Weights of a small GPT-style language model, trained from scratch on English Wikipedia.
Size: 15 layers, width 384, MLP 1536 SwiGLU, 60M parameters.
Architecture: no biases in attention or MLP, untied embeddings.
Training: 503M tokens, 3840 steps.
Each number is 500 + 50 x the weight over its row's rms, rounded and kept within 0 to 999. Layers, rows and columns count from 0. Numbers have three digits each. The size before them is the row's rms in percent of the matrix's.

# down: layer 5 MLP down (transposed), 1536x384, rms 0.0363, rows 185-270, columns 240-287
# gate: layer 5 MLP gate, 1536x384, rms 0.0363, rows 186-271, columns 240-287
# up: layer 5 MLP up, 1536x384, rms 0.0363, rows 186-270, columns 240-287
down185 093:514547461519474447554529539468478453585509537495523456525470494483543513418530413504444584509563478493529516478429403532428527524595453476513614
gate186 102:462578470531423518423521406559481526426473545534561479508540578566586430504543520541409396511484488459487457495496582505544445496512452488462486
up186 095:466532513498416530467485438515433443482550492457511520483526582505492479519554435545508546503491499501534514547551575473537461443547472511500466
down186 095:572461506553584591551457527462484378578535477497505491562516479396474460488395562413526541536515531564540521489482389512464513544494504522543521
gate187 102:569437456536465611541505482531513486452505530553471514506434519483550480483505493472481523470482422508622470458471485533383453465543443561533542
up187 112:532514436510429647435537397436471491517394514518529526546430507461522573524449543454469428470562493454520565489484512471564477490425439534535484
down187 112:503495481461452569450534403453516506485367485498540535488502424469469463487499535540490511485511443446520461461378461449513394518456485509471424
gate188 097:539544437419544510485536462402469600536485503463501524517552443509486506500547518468511489509508568555458593485561478495519481474441482466561566
up188 094:512499543594488455497548477433496503539538513455452514535476470497564542472509538511520521575483534524581451494500453550460552489550452500464402
down188 092:548553564428586394592481527496449493453548493565523423427497492540421414467511533579480505460495526506488457424524451563545391458481451499565616
gate189 101:469418427433550473461521378596522538513518487525531513557504503475483554618463478445579569513457456444554459518379564437509502421441561516545510
up189 106:561500426445525534538494496512468492530471504480608628503555510578504429549438519436411481540505510556492545494522455554465500520508513555542395
down189 110:571389452574437518434420552477510484394433579466557515486521599570470451496508513472530556537472582520507463442507435577483504555619488420436544
gate190 104:567541518524564535462493445462546478527530512459444558524518413524437465493502535507516386503486446483570438433475539450509440496449498553501456
up190 100:507510459517542466548486499473396526524548449629572452468577522611515483593508464514544669432539485498391563518446527519516498436503465510444513
down190 104:523469525545443522494456514462434549450458539521508409592589533502535546525548423479431562455552454608354564463394495475534534567501585520488438
gate191 099:462521468544554500551491480584457520454476409516555477524463560459422526586561489500480435554487533504582480559475520537518473480530479506514491
up191 098:450496453461526470547471557503598513458536517447503543450540486475509428465461471529564486591540512507428623475377431444470490541484453531380510
down191 102:579498516529436609526488523554518466458497539591416549545440509351492554432453517476484494486462540507502495409566433477514498553463541474588624
gate192 096:450551468520503507548462527521507447503477545534540487518444558508465512413378568472504454521531569476537524552531592471567436489363488423508570
up192 099:507493576456478456437413457467545565514518465501535506528627465508505577537523513433396513522477492471503514463487496552579528476445528505446472
down192 104:493456502439463411439419472469567503503534501577554514524563509567470575463401543418431479491498567431511515496537556507586517507378525463476529
gate193 092:459507505509579616455517578521445551560478506459408510460568557478460525530495424469606443422540479488458529469606462444543453475510483523494412
up193 126:482465385508495512531530519546485563479437391453357562496457425584531492485537443428566459469533588501493567627495544577490461490553472548507365
down193 113:526495402512520489526582483501488504483502420483374540531480407539492557516483476463504490501512537542508569579500526554516485468512463492464404
gate194 097:536421534517510475556402527486505554555534439507581503472491485488414506466482575484497568585468499562468532562415507541486427652543578494538462
up194 096:508543424479454573480459476428530495537456582469526414456409522496450478558417496542462545512506463505443526424573408464425533598503475463550538
down194 097:462457489450450534517443515474460566539499453562592551508469485465563530519530460509403520516529444485434527433513581476511568466605410589486506
gate195 101:463473571506471536483534518489451515502477476512532531471593507496536450441647461477524439465442478545447472418469492462510456481463560509536475
up195 100:513499510474421451469525540491540448539527518450426480598480416586623501492525434466463415521509519560494450534492492494535500543466524514457449
down195 097:517477500461538548591536518462525473437533498456519511457598536402387460504432506494451501487471446547548485442538472499474585373502535475481431
gate196 099:464559452576500472436595421488516508555519467579558509530343521486546520463477564446485537501493457465516488541442463503519574530452534472541532
up196 100:417526521479427464465445541500444520522525477583487580461528503577520579479456469447574511554564493528498392475547498500593488415555588518451533
down196 098:480552440564495574544536483506588465507450471563553551553462516482465423467451484507354432502504495481548595468456508623485519462430478545457428
gate197 104:511528520509519435585470484382449518583421511544456556468545519526473532501486541534484484479511484516502507506513540561468509504476577529431583
up197 093:579516506564491542517529453609424501487482503430485506474507475416555427581484490520452517516404504483510492539459473507477428431525537599496513
down197 101:541483473511500495447566497618561568433608481457558427562334503472480438567493458414480500500468571547481463453465461520428435486546524497547457
gate198 103:478497464505488440479517505535468554491483455579417571430535518534485515533512507385421468469461406550513525521431523515495522371456476500459451
up198 099:514532432425486532485569512501503457524547503545534518511612459584526577466458476463527395522430500427410543597453505517441554500458560516482459
down198 098:514509470450574523468521513491532434601527537458563593564512520506554486458417492523544554553514495407529508534543445445569478505524552538519562
gate199 091:508512549528474522533537491437500463462489515559423549528524542398565547456472489497461456500552457555484417507483501396454418507510470460455612
up199 094:497565451565527529545423507539559461471518532508451503568556507517504561522507518612488573449485550580486500423470512394558421451552409402428555
down199 099:548516477526539545518533485518518466458504467546459547563511582464512574467488476542476546476510460560470379434469473420514382519522496441476517
gate200 101:433556466512467600555475475493494448581578466536558575547507542454500460503524528421524466462534623541589515523475505498449542398553451502488527
up200 104:620563588482552428493467432502515462449411591410516499581403433488554452464520492574469475577509484454533512487522473483556476568412473509515539
down200 105:511382471457422545516578485541421468457424602496501421498494455587510505498516469517462516565537565453453548486493494463579510567458576546471506
gate201 100:491491511517530487517492507455466481504489545386478524471523383535529514465483483484433509435580500461443494486527469460450536593476465494509531
up201 102:488539504562592476522509430524444511454439498473495526468368489482501575510503422543542562500545493443536462595427394446525566452423369496602441
down201 098:542474526420618443473560466507546453436497455409559470471277516515531513567516428586525507526537478485522554505493510370534543501439489564468453
gate202 106:483540520462447578553538498430508422488488472467512482484518507491580544462519462469413547504546528334532509477540484515498495500493544563530558
up202 103:464497440433554531467468467474522470611589501551467562546566521420514460452435447472582539497564480526582526511507565434479543546438487452452470
down202 107:437471558475555558567523528490524574569523485604496570506517550464447460382506517443457486463481564488524472421562475445464526533474458475478453
gate203 098:634476482502563548576504563550447524463481462578484554459474536496514607547553511471513492560443512543561388406508497520532449559470467462514533
up203 087:552506540567530499556530489503506533491502498496537536535469456571462465518602513548439498521576495494400567520388470589494551544506594541556614
down203 097:444511528566513444472475463512507469512500542462493424567527455513483412444557536548479501441581535457491589610457565490492567490590509470542524
gate204 096:447515424521430600553561468534481458509463437462439534527423485553459448498532443487467529480499407448467553448477549550551521566496602510472495
up204 088:487555515414500488491487450505541553517436475468569492511499437458458489508478558507450569485508457528553493519538481469494475415561475587473546
down204 096:530446585466464440411454472480421484527490462510585499519559438439518545451475591513480484492497574536510477594466432473466433385505425531546492
gate205 101:487435522380536533431511544500503526554462526578444523432470495455609545452582524532512448437499473532517409446472478413489502494496532529470421
up205 094:478459562472507504494503561533523524509530502540492550503511538437553417550539498468527526403545497484449485494568484415450458459531478578526514
down205 093:414506528539432528570431525528466554481564515449506471528571465459473430551462482463497469538587501492481592643359567501461531559624472438439579
gate206 099:461550514488566469525491449404557407523491521586463445504526558502453438538614500448572444593513461434552482491560481467428445489527487636553519
up206 105:472546533447574496476590516449492536476520480492503450437500478427434543630624506407505529481395489486450577485444409474397496489544594568495509
down206 108:511479520504522547452458470520507623492436533513488467367581516383509543502530539454420543423435586533404581599486525554537468524477502515498482
gate207 099:511502534509600536512459616432511536547503471464613495481380410494531485529467470499457492492493531475548459506475515470465512555494483551493524
up207 105:506552588580546503513494582471553516447558434465549568578358515512450629401496492528574498539424586547516475507448477503458513584462531450436598
down207 106:475479527526508484502545507544509537455461452520521536582496542424459595449517535534610523503409562568510486440558502445499482499483507398405537
gate208 104:465518546422492468543482563464454473434445494452505487567499458605429579487421466504553538560507429449488436531449516480507490496530517546510529
up208 105:462435553538417505574477465474565475497491552414493503540554443485498504548534463516496407557498488411606535574550492516448459485490437515532532
down208 102:609479473486533464513510487429542468465557505437460554498410423511464533567508416464510406512496508482589413484546503530588545503500467429543456
gate209 091:488505564511493537532555522464524526449510463503509413583507438551494515545459467525534512564522498491372501538464491487467532482512511452510516
up209 092:562505415496517594506449513473550433518473493544590436466490414459474505404473484452459469460541494497505552581438528564485515598480489481446574
down209 092:538417532499532453386473504496551503562527496482450607519552522524459516604578478551561536458552514559514537458475455418544491516533478519524453
gate210 096:437540498564421429483511545490422486475490526401467473534511527547531658514527448570486433528522469437451453504488487483527481519514487409456421
up210 098:568510500497491540476469512460537402496460521456456479520459559519540532540514486462426460477490461419530480623498345584509524504456510459507504
down210 098:525478484455480469456546431571463503473497479581478530554575396526525559462494535479391454501518490485395461497551512488637536487438491435515529
gate211 098:497435556536529578472479490582448538558588475464427518685488424488578447400397502511403599441462452559418550534501551496481490485424562450430604
up211 098:450490550507545416582520544548652500518547475543516489540536465533468536547549509464619501464503430532539427481506422634472493421481521513416454
down211 097:418527460447498507454473515552476499523478501457543484381561529550509578584431502526552528520530464461557505525495587490516530487514482565523421
gate212 106:516437516539498553525530491514503572528497542513478568507445505530499495497502543591497526475556508470593526507496406581441542517450441452441638
up212 105:478388560441489480574425504579464552514468528579522508578391402486499488494493541522529490422508530457487479421419497554563535526466513495513513
down212 103:489456419425501509485475544590454479561561470523529523531368454538578425588526554412520477477534516496501584426607480505477531530410498451432588
gate213 094:591566506472530570464532398489506499490523504510508582426528447466503570495545543592474527530511564538593478417424526403472501444487477616527479
up213 094:357526465481592446521415547552530526508589491417473463570468525595493521470378513436505423516497531484530505521515473503507512421507518537451489
down213 097:541498419454511498440478542484574530453598401476520529505515506515472539513586580528504587509513529512518583547470525430506432517495526543451505
gate214 108:563553595380513434482464440494442561491504458510539433354549525482437484518496331536572431452534457486535465528570503470576513540499410491494471
up214 107:529485566526536477498523433481491537546463423404452595444451535537536615498472415474483487583510523494523423521503596488441520381462568479464455
down214 105:497497568460480359481412517550401567532481480395440433473522498479528565513432442583547434527535587535515542507570497518575512493549506488455584
gate215 102:570452561631479535476599574482457559485463466513578570519583554562503554581512517502448523461498489549433497584461597546490488491530439431452464
up215 111:514476429472515416508402505503522522526562539437454484436561627416531509438442518642514552462496477474532478501487519538542483478578601518531483
down215 107:510525455567559428424479512470549564488564529485443588509617532444474515482469421521473519406500538513637424537577527459592515507465531506509474
gate216 100:492479544544525500456456492493526500516551471511505585495572472527432474544477517545529463457428486517532519460446513459470479489597492524475452
up216 095:525547588534475531463550474458490494523554538518486474448424499452530383466457551493455488475627556511513491545526446575460556481560610417564558
down216 096:528448489508507449486512522541505461438569471581500474542585495565479448497548486566537470456446489510548479411404538382358413514555509493585432
gate217 100:607492507533356480506473603474485488535456422479454543589555487452533446600481516458473471451581541459515559486502513481525495466537434472487497
up217 094:485468470479438510474539534481454432461512490462560485516423491561453472532463436537468447437551568452493533519501415461497515514510508489496510
down217 094:561601489401479567462522552504469544439436461483527464506641467507501474410541471523521497439516614513481613565569521474486540462531449535569543
gate218 103:529426533464498519348447491505511521580530460455491459441469561483616472542479529607469489525537556552533460533509470550471561451554527502530551
up218 087:436569449500517509536507573521487414517493553436567515499514443570481481505426452597544480557591566487499496448456474517466457512529502526458482
down218 099:522477449456520492397477545520479467584541487400478494479475539459550478500495507508495474525538567540547527507533498565490534431525549547542544
gate219 101:580457575463443616534524522435436424494572536504459525478427517604553521493525372510464458500508479383434447597541482515485577559478493518492434
up219 099:591480500503496479535449502596552466477485490473585456577537530468579459502606523559445488574517572496597478499500484460494482464429460523550514
down219 098:475429562494586539438577526537550430519507546539521538511490481426475509499508519467520469481490507499519539474535500510484573518532461489552513
gate220 096:559541449530485439557505491569376534560554535432485537507544527528430444525377368400521475472494432492482555574502461520445518598512527437523433
up220 101:559527412522495553458439467553476529538482481442432542564586568559529462447414541375538534562541561514490596415448482505427566535485587531548389
down220 107:454477512486508574450466422484530503493423524457414592512604570396534485420473587463536560553598556561444551382482486519509525561504441654447467
gate221 097:422475464539491517467463534485519534457490482507469563463458503433507450454575467490511515472510475495467517433568524445518463474464569488552472
up221 090:579430521472488487597488510519383515531524485528549510519563493485472501490472433425420561463503564555439531514424551497503487491478433544443498
down221 095:492426448530568553490455597563500536481356440456514494467544529498459571502565386462498526583522460481500430380515520420482491477542532467529507
gate222 097:496453509411368525538504476463429502440524484448470409459520451554502495487565434519458514445547513591471489526464467565463515566493491536559378
up222 096:444509472578386508471433495506422573450469505522585490514561445615513470583486497475480599491564519562478488539528404541410495494461515524517486
down222 096:542496510564467493416444502497474559564563530575530423529530498532559561486489521491506585532481501499430540565483521564412536400597441564453534
gate223 099:565559502479546549525477486571544423446472478438483415450443506625447466441430436506488448476540473526482537532447461434496460527433472511535502
up223 118:512448532528491484504488568518524550408523507455414584530523460460452520533529582515502497524470520437491422467533577405442498495481452463383562
down223 117:494455484550497542508526612563527561391486520473471603476528503500453519527486639508561491541402485464497381536428624434479546516465450501434538
gate224 093:522441534483491472500466465486490474502576537573472567518605586505484465390492566452613460424469528571487503449422517467485388538512482588479417
up224 124:495537425551628585482503521501500509543564468471508448510584517565532422519530556560555531502510530530549582539518485608495429591569485486499525
down224 113:481588434536561635479475444555552517518519447432507420496637459498575401555527527570503520549533497543584565569488440605499495547505522456457518
gate225 095:510536489502554562528445471578500468433545522652488451503520452507377578531435592424564544544466468376509532462390512526539423432370498484413563
up225 086:462561606587523439600439471473528415515447478480431532483547490481503457467517523490570454471526476581526494530576523467566491517620541525573409
down225 096:551507471516561514500453511530486532430520469559480498505521557512532572583439551405545526528464507423506460447438516558547459423281532458386535
gate226 101:494581489517538524479497545458569562624456453491555508528538524518453455520462407438554551438564498480483492550471466476423525567548480495533487
up226 100:434505463467441565530491488459511507483502501542516475528569531545526516506506433432538594567517477550564514475509575480480537502476412454516456
down226 100:473478521449506523543480458403489484499520437484495563454390511407575563546464562420508429537432504523526559513337530572551504464495481537470491
gate227 102:512521510425363509487487383474488461525517484490531454441513540475480563538462488447472493431560531498499535539479452431501415570476456520574445
up227 097:530552501521421517493546439515437502478471479498505465479509588404513508549530571457464556496527434519449560453371469454517393532499478534554574
down227 099:483553433482576518400504517441553554486459454560457598507503489503545530466546491426603484500403523560502502431507544538532511463494451492381409
gate228 102:451488513581478516564531481486465491503549550454486448434528437422463541525488571458428492519552419436541420493530489582417442455455470559522489
up228 108:478477500540521545539457549472492514528515438542505496477457554426531490407594473534502451531556528643533578458448536423532600547506410394468457
down228 102:526494456466485477478507523550472471481550495495480509524505607449530501388482486422376479480604508500472544497461476577568538477412478462503484
gate229 102:495494480519502583481432528544533530525535427384526449503491483528457440562500491516440468499522512511532572505597465509413438563530436467554484
up229 098:432470499420492512548521518545552424525519584548416473490517500512491451546571486528518554400494574466541546439542510527494484523550535502443448
down229 102:535463496504478425442583455458484455493464540556472461588442431505520522501504496496538555501418540542513491469447526511565506488542525479546490
gate230 089:550440481361513534547354499482456520548433496464481486528516511548386542441542502483515481465522517464466533514476543528531476564524425518469432
up230 096:500399496502443457562513489413455510446542528480544457452506445491419434542529499490527454535535531509608493509511528529542531563603546482573530
down230 091:450566473547528551454593561544459471525489499516562467459524476496563562439505541545460509555497455451416436466501406532466503473490524497482509
gate231 105:549489512432552407432489515543497546512380545474513566537511521482490489477557502475557478550440415464496519465501489510391415456551521437494509
up231 109:505494418474524519456544450505545424478476515535582482554467581582495578450464511469496515403506563513596516607471574481554420474471452551553437
down231 106:454526522495442493556521514481546463568605475477520484544475499558459477455444528555497440467550573471589560562423531495528429468451486540557442
gate232 093:558568405399573497437453534498457492513561486534491514440540493343588464392460491473434505469506526505559443536432529490519615528510459529441420
up232 083:544495435439527440470543506558502440524534483583455482492481533531493501475496535483472556518446643537504461518557578417483533473518472544562492
down232 087:431422608520528469585565492468613553493553475438503467524532547554587532518487536533547441520485450483447487431500462526500423496509501524535535
gate233 098:516583481516487491484421536499466636515539489467528505520426540439543492502507531546479514475418469446573476479445459441495497444487577533534511
up233 093:467425503438477622488508509435357528444496410507570573502452515540467505582561607523526563497469486450343551492513427459538514521555527458492438
down233 099:553409432557545546458516531494400572549538531545513528550498474452568573509524605459508571484555546458512461504573420471503480576487563450494538
gate234 101:580491579541476607479523442474408630521583518485498502390492560492531450464435442475423444535518553489476517492514494526434534507461499503476574
up234 099:406516377511482417485431554479511492488571443475455503526575426575438566491481435541535483583607396533521505426456534525562470533624496510511504
down234 098:468585555516510544432518436398477551542518498538530533494457384490469427550543506427484495533457514537443614606493457430544460483537498503424517
gate235 110:479526510489469525562509490427542444517536470528535608472380554511464558463489505451575541543508466553475544482490505507523486522514422539579557
up235 085:519539535578518509476480547504474540503463523494439424490552480523515419513486551471403483488445448445549421433419510511498524438522572429434503
down235 097:515490564553465509553538490447504427489531447494536606446444533555433537444546506478594520506550444511488568478498509444595470529542442512581558
gate236 109:477509449444485493396502535510565530487439480558402541498466484586449481494447399540557512498527519486506577409481519499556515474516522520534454
up236 101:517492578483519446498439464489553509500446418551453524519532528591531426488539488389550527542482602574505450488582554548461577355457513576445606
down236 101:489432456519463477650496489515439474513399560429545455534443574416505469408451503480561445506500436531496502532387379523389432468534441457433523
gate237 093:581469550527470444444497508546501448509529469501419498602545584572470512477515542494599428498490438542485591564439446594415440509546481514462508
up237 094:447517530441554558458513443516526520505486448506540481538507493516469582514445396418584464435610546492434483501582459438591429516475460474472491
down237 097:485521499474505499513411437516484536457514562502480406455539512465497408464560443477460458445400510508498526434451519480470368506484466500501563
gate238 100:532513550605587505519568515495514521491476545528464450548506508486514605555531448425485541590539448452514512445454546452499504500501541526496583
up238 094:516515545425498426551501396438479491479451361494472471510502504641538491526397563447439436434557481511529450438489439597487487455436490512474530
down238 096:426482383555483468534521581450559415608428447510419498511479464540526530513536546534431466502491565488554583430491555476532451496534527581495376
gate239 103:495478481456477520590478533532514524555577536536464585446543556534564539483516510506456428539522432504445458473462500550466449510497502590460502
up239 103:422508488460482437462521592561438481457462465460502532604381552498510508445490532555579556496491518464558441536400555534643500526561430384458491
down239 101:561526556505547463442506532469478521486455514436458504522519406485431506554415427567571545563496486441604546552468526484443428473432552380482479
gate240 096:569457538510520612522518535412485461580546471480501513461469587535510476515502310517501425451547519570552486473573492482445566573530474554408581
up240 094:608438465428519488485487518349549499567556470466445392436475594543622555449477456494493510504515434512461447517406509493485632492464457465454506
down240 094:517414490542506506484548413466467517532541508541415522524434517599504464565413447543501524516466505519525442426383555581518545440509515466437515
gate241 099:471559560484517554527609515502476456475457418559531515547496555554499494526403429517434438529504525577549573515500513511564532467468534608536528
up241 097:457481562522567431460468561526528623523579534418475438424496500477487507464523550476616579447446515452411458441601549474500456533494521486469490
down241 099:571508503408492480514475466483505467611402530483504456518511562492523545494512393580440490580546499490581547576413432497495464476487560509549534
gate242 097:465509651516559527546571530450526621456470461557455413482532434416494564516534399442537493465505468581540560449473524488513493442558519474479478
up242 117:449431553515448486606494521466539525500487569558498465467489449509524409495503421486536499428465401449450532605548467565413510522574446484478537
down242 116:484412577544508499585523518502563499440479500580456400459587441502512507497412502542551517461440410480479589557480432490423522552562413480503526
gate243 104:508487553553507409486439518499491493447461631489531525487471478450467491568543466521539546524451489532450514505460542546402487515506552518493575
up243 104:640450462540509405524459481471467501435545491454499556457401596454506480538469446611460530648512530515421485508538450477523540462489539499490486
down243 103:482558446486475459532509533479492467608505496547454441465407543432544441419503511502485647435490499541470464442509445485495518551486455495491383
gate244 101:395471522434496515481482498579482515468538516514385474515511552449516532519472528491460530417480536569495380479440531519406565488503493491529542
up244 094:434502597424459453544437481511473474492387490531422533551498606493500476551458536419455456513540474584415443430513454493396600485456518501531549
down244 099:511546544534470425495513431481534452526416455539515484481564575589538494543514515557507481520474489559374533494541498494496453491542472525582460
gate245 112:492545513476486439539544412549490572514474503521483528447591601552554491559527437457533479481440490475457468483492543464489481536472481513487435
up245 108:441527458467463375473532426554491576501491540527479491459505595552473482567488465458455491507428538456496507498483498445552509551431454461513420
down245 101:531428490536569534452486589505491399479532472528556500541411435504522509494460564544551485488576452568561562518499351541431525505510559539550576
gate246 099:378549477426506521493551413554424473546481479608574467482483441436556559513523472412561444570482441511502509526542564462442480485515494510423514
up246 097:442482470545435580498438483542443486538477469508525563508500448487516486644481465420534386478537451519476399546483500488403562538598446556377443
down246 099:591569602497457452505540563401545469445473533532468526533495483593447453436500525595524533446508498499523516474434461441519529474421533494531518
gate247 094:460514463447497526475505457447426668557526477517499534528498450585406581500557480480427506500483436543468477429586520491476393537546487542505463
up247 099:567509596503488497556548532540572504557531501539441474478408535421587543509451542448536529525538511566584438448573458533524550447499564383461573
down247 093:518518452525503528433477527396431520471449490450559490500604409501449502493501484527495444475485455417478538563504535430494415511407448549442421
gate248 093:514504581529486488580450488542465502608464534483467424475478463523548625515484559496538491493508486499492484511541480516456553498524420493463511
up248 101:514542470370447520503401551477441507481580457626523541502450567527553488462412525486437488513532450504521375522549481540562469397608532546466499
down248 096:551459545550497493530417584470506555471469492508477405514445490580519469503482473440477410551502448558428480528410423426575487482508544547506556
gate249 095:568451480477465528437511601489572467409616453519461545549558469503426564478469513539465425485484449564552491522444482530493505573477487512497512
up249 104:479468440585521628426416561503490512438552560505528481547501466506441487491560487432414369548498539528495582546472489510344449468419505446522418
down249 103:602497476495397547470427542442486404465513540550413520452556576461458530492516493484507397508561592561482519571411490585489398432487450492511516
gate250 082:552490621520525507496513513547414499494432517511549509416519503516576623511471536519460513540416496522524540419515530504498445560493447503503501
up250 105:489452566537535460518550479505561477550520578549450408538423541585458452489442547558482456459489536483480421458468446503506566514494481531570605
down250 106:460461488511491418517509505519534441586534563482500423563443499551468429402493546548465420431498557481454431529543500531542531443519465489489571
gate251 102:476433518476480554572553497443473571540502496463543486550535470490448515470506470484540512529564492444401485515531532427490484555581360549590501
up251 091:555469546433538502441497447527490438576471533447522506528551563436522532487453530544435426596477581619481561515433474413466561467526516472474449
down251 101:486516473518581491441439463535472385433507573489523574432436567455519437436509548509465465522486554556592530491537500499506463355407561472518518
gate252 098:453444516539493552384617480588434558442504410430414453486570567509534533584524556562463474506490517551628498524538511491514524580518474429476345
up252 089:498448544380537525534499499489567502374494556560524556434460474511436519454466527411573546426437575466468481511447530501538353480494463511479499
down252 093:468465456553562529479565428521498558415455410451496449514508535499498507583465536526448529490447521509535461554451578447454599507564416453401380
gate253 112:499393550414470428501526573503452628553615485521423439498486464481507621530543517452585597515495484489553518441504478466536463403534446477500535
up253 115:561522533549378497504456514481635558536553532481458413514495483510516499451538446553477435559490466543422510472517473478572452414535507438481514
down253 113:535487513486569441577426511508544505428522628471463453449493389558451433525561480544501601512483561581562534525385477563434455474446471523501533
gate254 109:505469480506510446432487559513420547424516437492481505477432538506579466490390502482522568512543386550408468461570577447458469513572451476524449
up254 111:594444433514542554548450499517582466489463545410479394483580498413408485456458492452457591501517561518379524528552519457527497483512458554479510
down254 109:514469477542463549507478549452536535454575597496463437592514493485522450432554483566476444532458432561479517465537577382510521517501462526456508
gate255 088:532467492498558489481517588528518541457525356575481513443486553540541544539481448551526498571436531587575488592447491561484527570460525552457514
up255 086:472459526573555477474442448504440424570438552566503471554602388473484489494454515448513589492606506424446498594494502499582432449501559567549473
down255 091:508457531534480505538475431499472453475380505522515532580515425471455557547486478491420560562487454445507433509374436518472465476427562493488503
gate256 102:546417495506552450499478533531456399566493557454441521501524485481582500536553440476419497564473536518517519461444503518448481496589550474382443
up256 097:433560537484597557452466531352542465510504443550545536529445490505401573486556438476500475508482510549450468498539511563563495508508537412571524
down256 100:475455489494481438463518564482442365549414565437440508525470469421573489558526478555447529557478489508532441497515468536462536542574474497487509
gate257 094:578469450492505541631548577455620469466472562527590498599557540580541525464553533402454483533551484454485547564446492574450596444542464459425607
up257 101:510420458425464582537541557513516440442459534402446427445492514448462527499422555410545448513388506577499523537503429498538492538534519567500519
down257 110:443468559456492545507479489598393449473444511432413454389485535447494500529453559484523457535441509572524505468546444484517451558547501525529522
gate258 104:519457482513483478493509536592486501481516458570596545371496507420542556445529464440509598547487555467519497514531565511505529444554505498457424
up258 095:558541443534428468431479541580480491523547518595596495449561423522496544524459503437565573525596441493494514472591575525518475491463435521497485
down258 098:517565570439545550529501449449516486528530568395433495501474541513452423579543488531478434409496454494541342505437519553445466569472489548572567
gate259 105:399454515431487542505492489479544516433561526481514561496530503559519557492458471444547628456548559480544480480495449482517506497450547522437409
up259 097:563452504530551524457548495439550558505518516457517553535489488505611519433400496421528508556523560487571487566515466552612486532559532556532501
down259 100:511472497508506556537437467584472412561441496433483462445569472502510462458530481576418417620497357517469503486429502541474472448502439425545459
gate260 108:558510490547508550527507490460471426511558455477523524516615487489600530558506451555456455539482561545517440494545497567469561534576489584507480
up260 105:409537491460421567536506486545507405558517468499534529522487429584500615523556497513440498527535524456561463431494502381546464455453561450541616
down260 105:511439583472530532520505556598478531581445540411553469573443585552503487564368457336479558478437481460594433551489547468520361519538547462441457
gate261 095:504563468573595505469467509433559543509465476467467551589544507346463587536458535443487435502477442490480441582502466501543509457470504538472369
up261 090:543519464520579536406444412464602548464492512539499587665515600447474644583503508470462503495470369549490423509518466460501571510442538516444504
down261 096:558426486423435529436467492562446544439476528604562443528468540651473584524538472506492558575495481542553560431554524580449464531463425447456524
gate262 100:483491449395565462484554520473474483616539460503590515545567407499501576587493560405582499463460462562458495600580468427533467491476570518540487
up262 101:501593506483552582443474471451471546480542471478595554552473432518459509602531521468525445464548503556496580453535474341579469507494534547517547
down262 098:458475473480482445472454559515520504411495558495531528468499562548475579464546443538507518470477459399476452532447487531459499498494382502525459
gate263 100:493499481504485470517498521464399568499528577445487519557535518529563507596553457573380549435511498477535454504495429587489512525457589411437478
up263 085:546488443503459437534500591515482450557520430537542470464550542439504428486387467554476467591425491522547490514574488490475586453581511497452487
down263 095:501469525444585614409458522503608572534520476529493490481443403547505496439499497562599526535520452462523569515415521343483490596499399515489481
gate264 106:456564593522536533516449378575475485434462555463495440452501483459561504597576462488527413499493599565509430548554511515603506488454434454489466
up264 099:516496504585497571556526457495448530474458484544528437497468583499524473549512473543551501581537498542507562508573532543480561574449568518529534
down264 097:506487553580478483481446512609478542498485541484523579524546489564469530493505553523550535562485548573441443520433503580496529475576448572496480
gate265 097:534468523527519543479520473476536539475491448538528423537529415451480551535537578403497459496436467550501421524516407513473481550454584478528544
up265 099:482488507492482532549516483472495500522616508452431469569577541464631573430521483417483500463479469431481506522488462513512499438456467398548448
down265 102:486550484480451499476558485461562554525538448475509494509418548458597577365545430446491508434499585412554522482506458535484447520444517383511463
gate266 115:471492583467471429548389426523531504509571516520452423438459581507415488599585458439517492421422427508611545477502416473521597516516489489495458
up266 100:450479495586526501483501470457490463494530501472501462533554574461536427412484426544557424508564547524492516432442539433391385509527478511469499
down266 106:449438608454469493513392465605485493531540466491462366455519553574421528555551455438539497424463454474537537490569463437472590604539466519540480
gate267 102:399489441481484502423538489550372602534503514527639486491453509462559581562521485485475424450527431429452476474536497403520466455515499522490458
up267 101:512472573506491508510492481485602512523499446489421460522490441468565426475495537447488468495419481481528551449483429465511536495471478493568575
down267 111:483543592497523477568460488528609430499432454508375543557528485473481418470553576458566500539477514530509565475446431551431466524489474469490577
gate268 097:468411494530516498491481561588513462467544495424564559487408610520513503524555499476461491481472505507411495531573453426543592484559480492439545
up268 101:467518465544517492478548519415593500531480588492510469453454393524494581503599392488505491455550431543502528476457471530465478528490512527548518
down268 097:508483429482520476591551521624547514465516414476429537525540648540485532481504560507433519522513643448405552557504605432570490488566401584507583
gate269 106:577461451612516482495494614425606496466447437486505498551504457441456461532568413478400467455476486493511483418404500517530509366515455459575492
up269 115:473656589388520464558451471574400487528547583555409507432419486542599453558546495546612508453479551435529528523532481509493628574528542521507556
down269 112:577600548464505447532469541472452446500492564511439537470483507477489469573529504503510488424525521393509530485479477467516585526524488451622500
gate270 092:489460451516483524495507526482518507540484443533535487464504483404441502437536436633448539478493536530488536527543526370497435513526433477502536
up270 094:524538520474571487483459439505483504573426520491471516510414475593503476478471576413582417515582476437495476465493538584451431455490463516564525
down270 098:475510477552499534506543435579485547583459481559507494474473472537503405412544535514558404433553559447506446536451501481536493447422473431491470
gate271 101:449575397557555468518455486476559519527490558522503497491498527548488525488473536512460525583466590484518516473586509533487523474485511492453550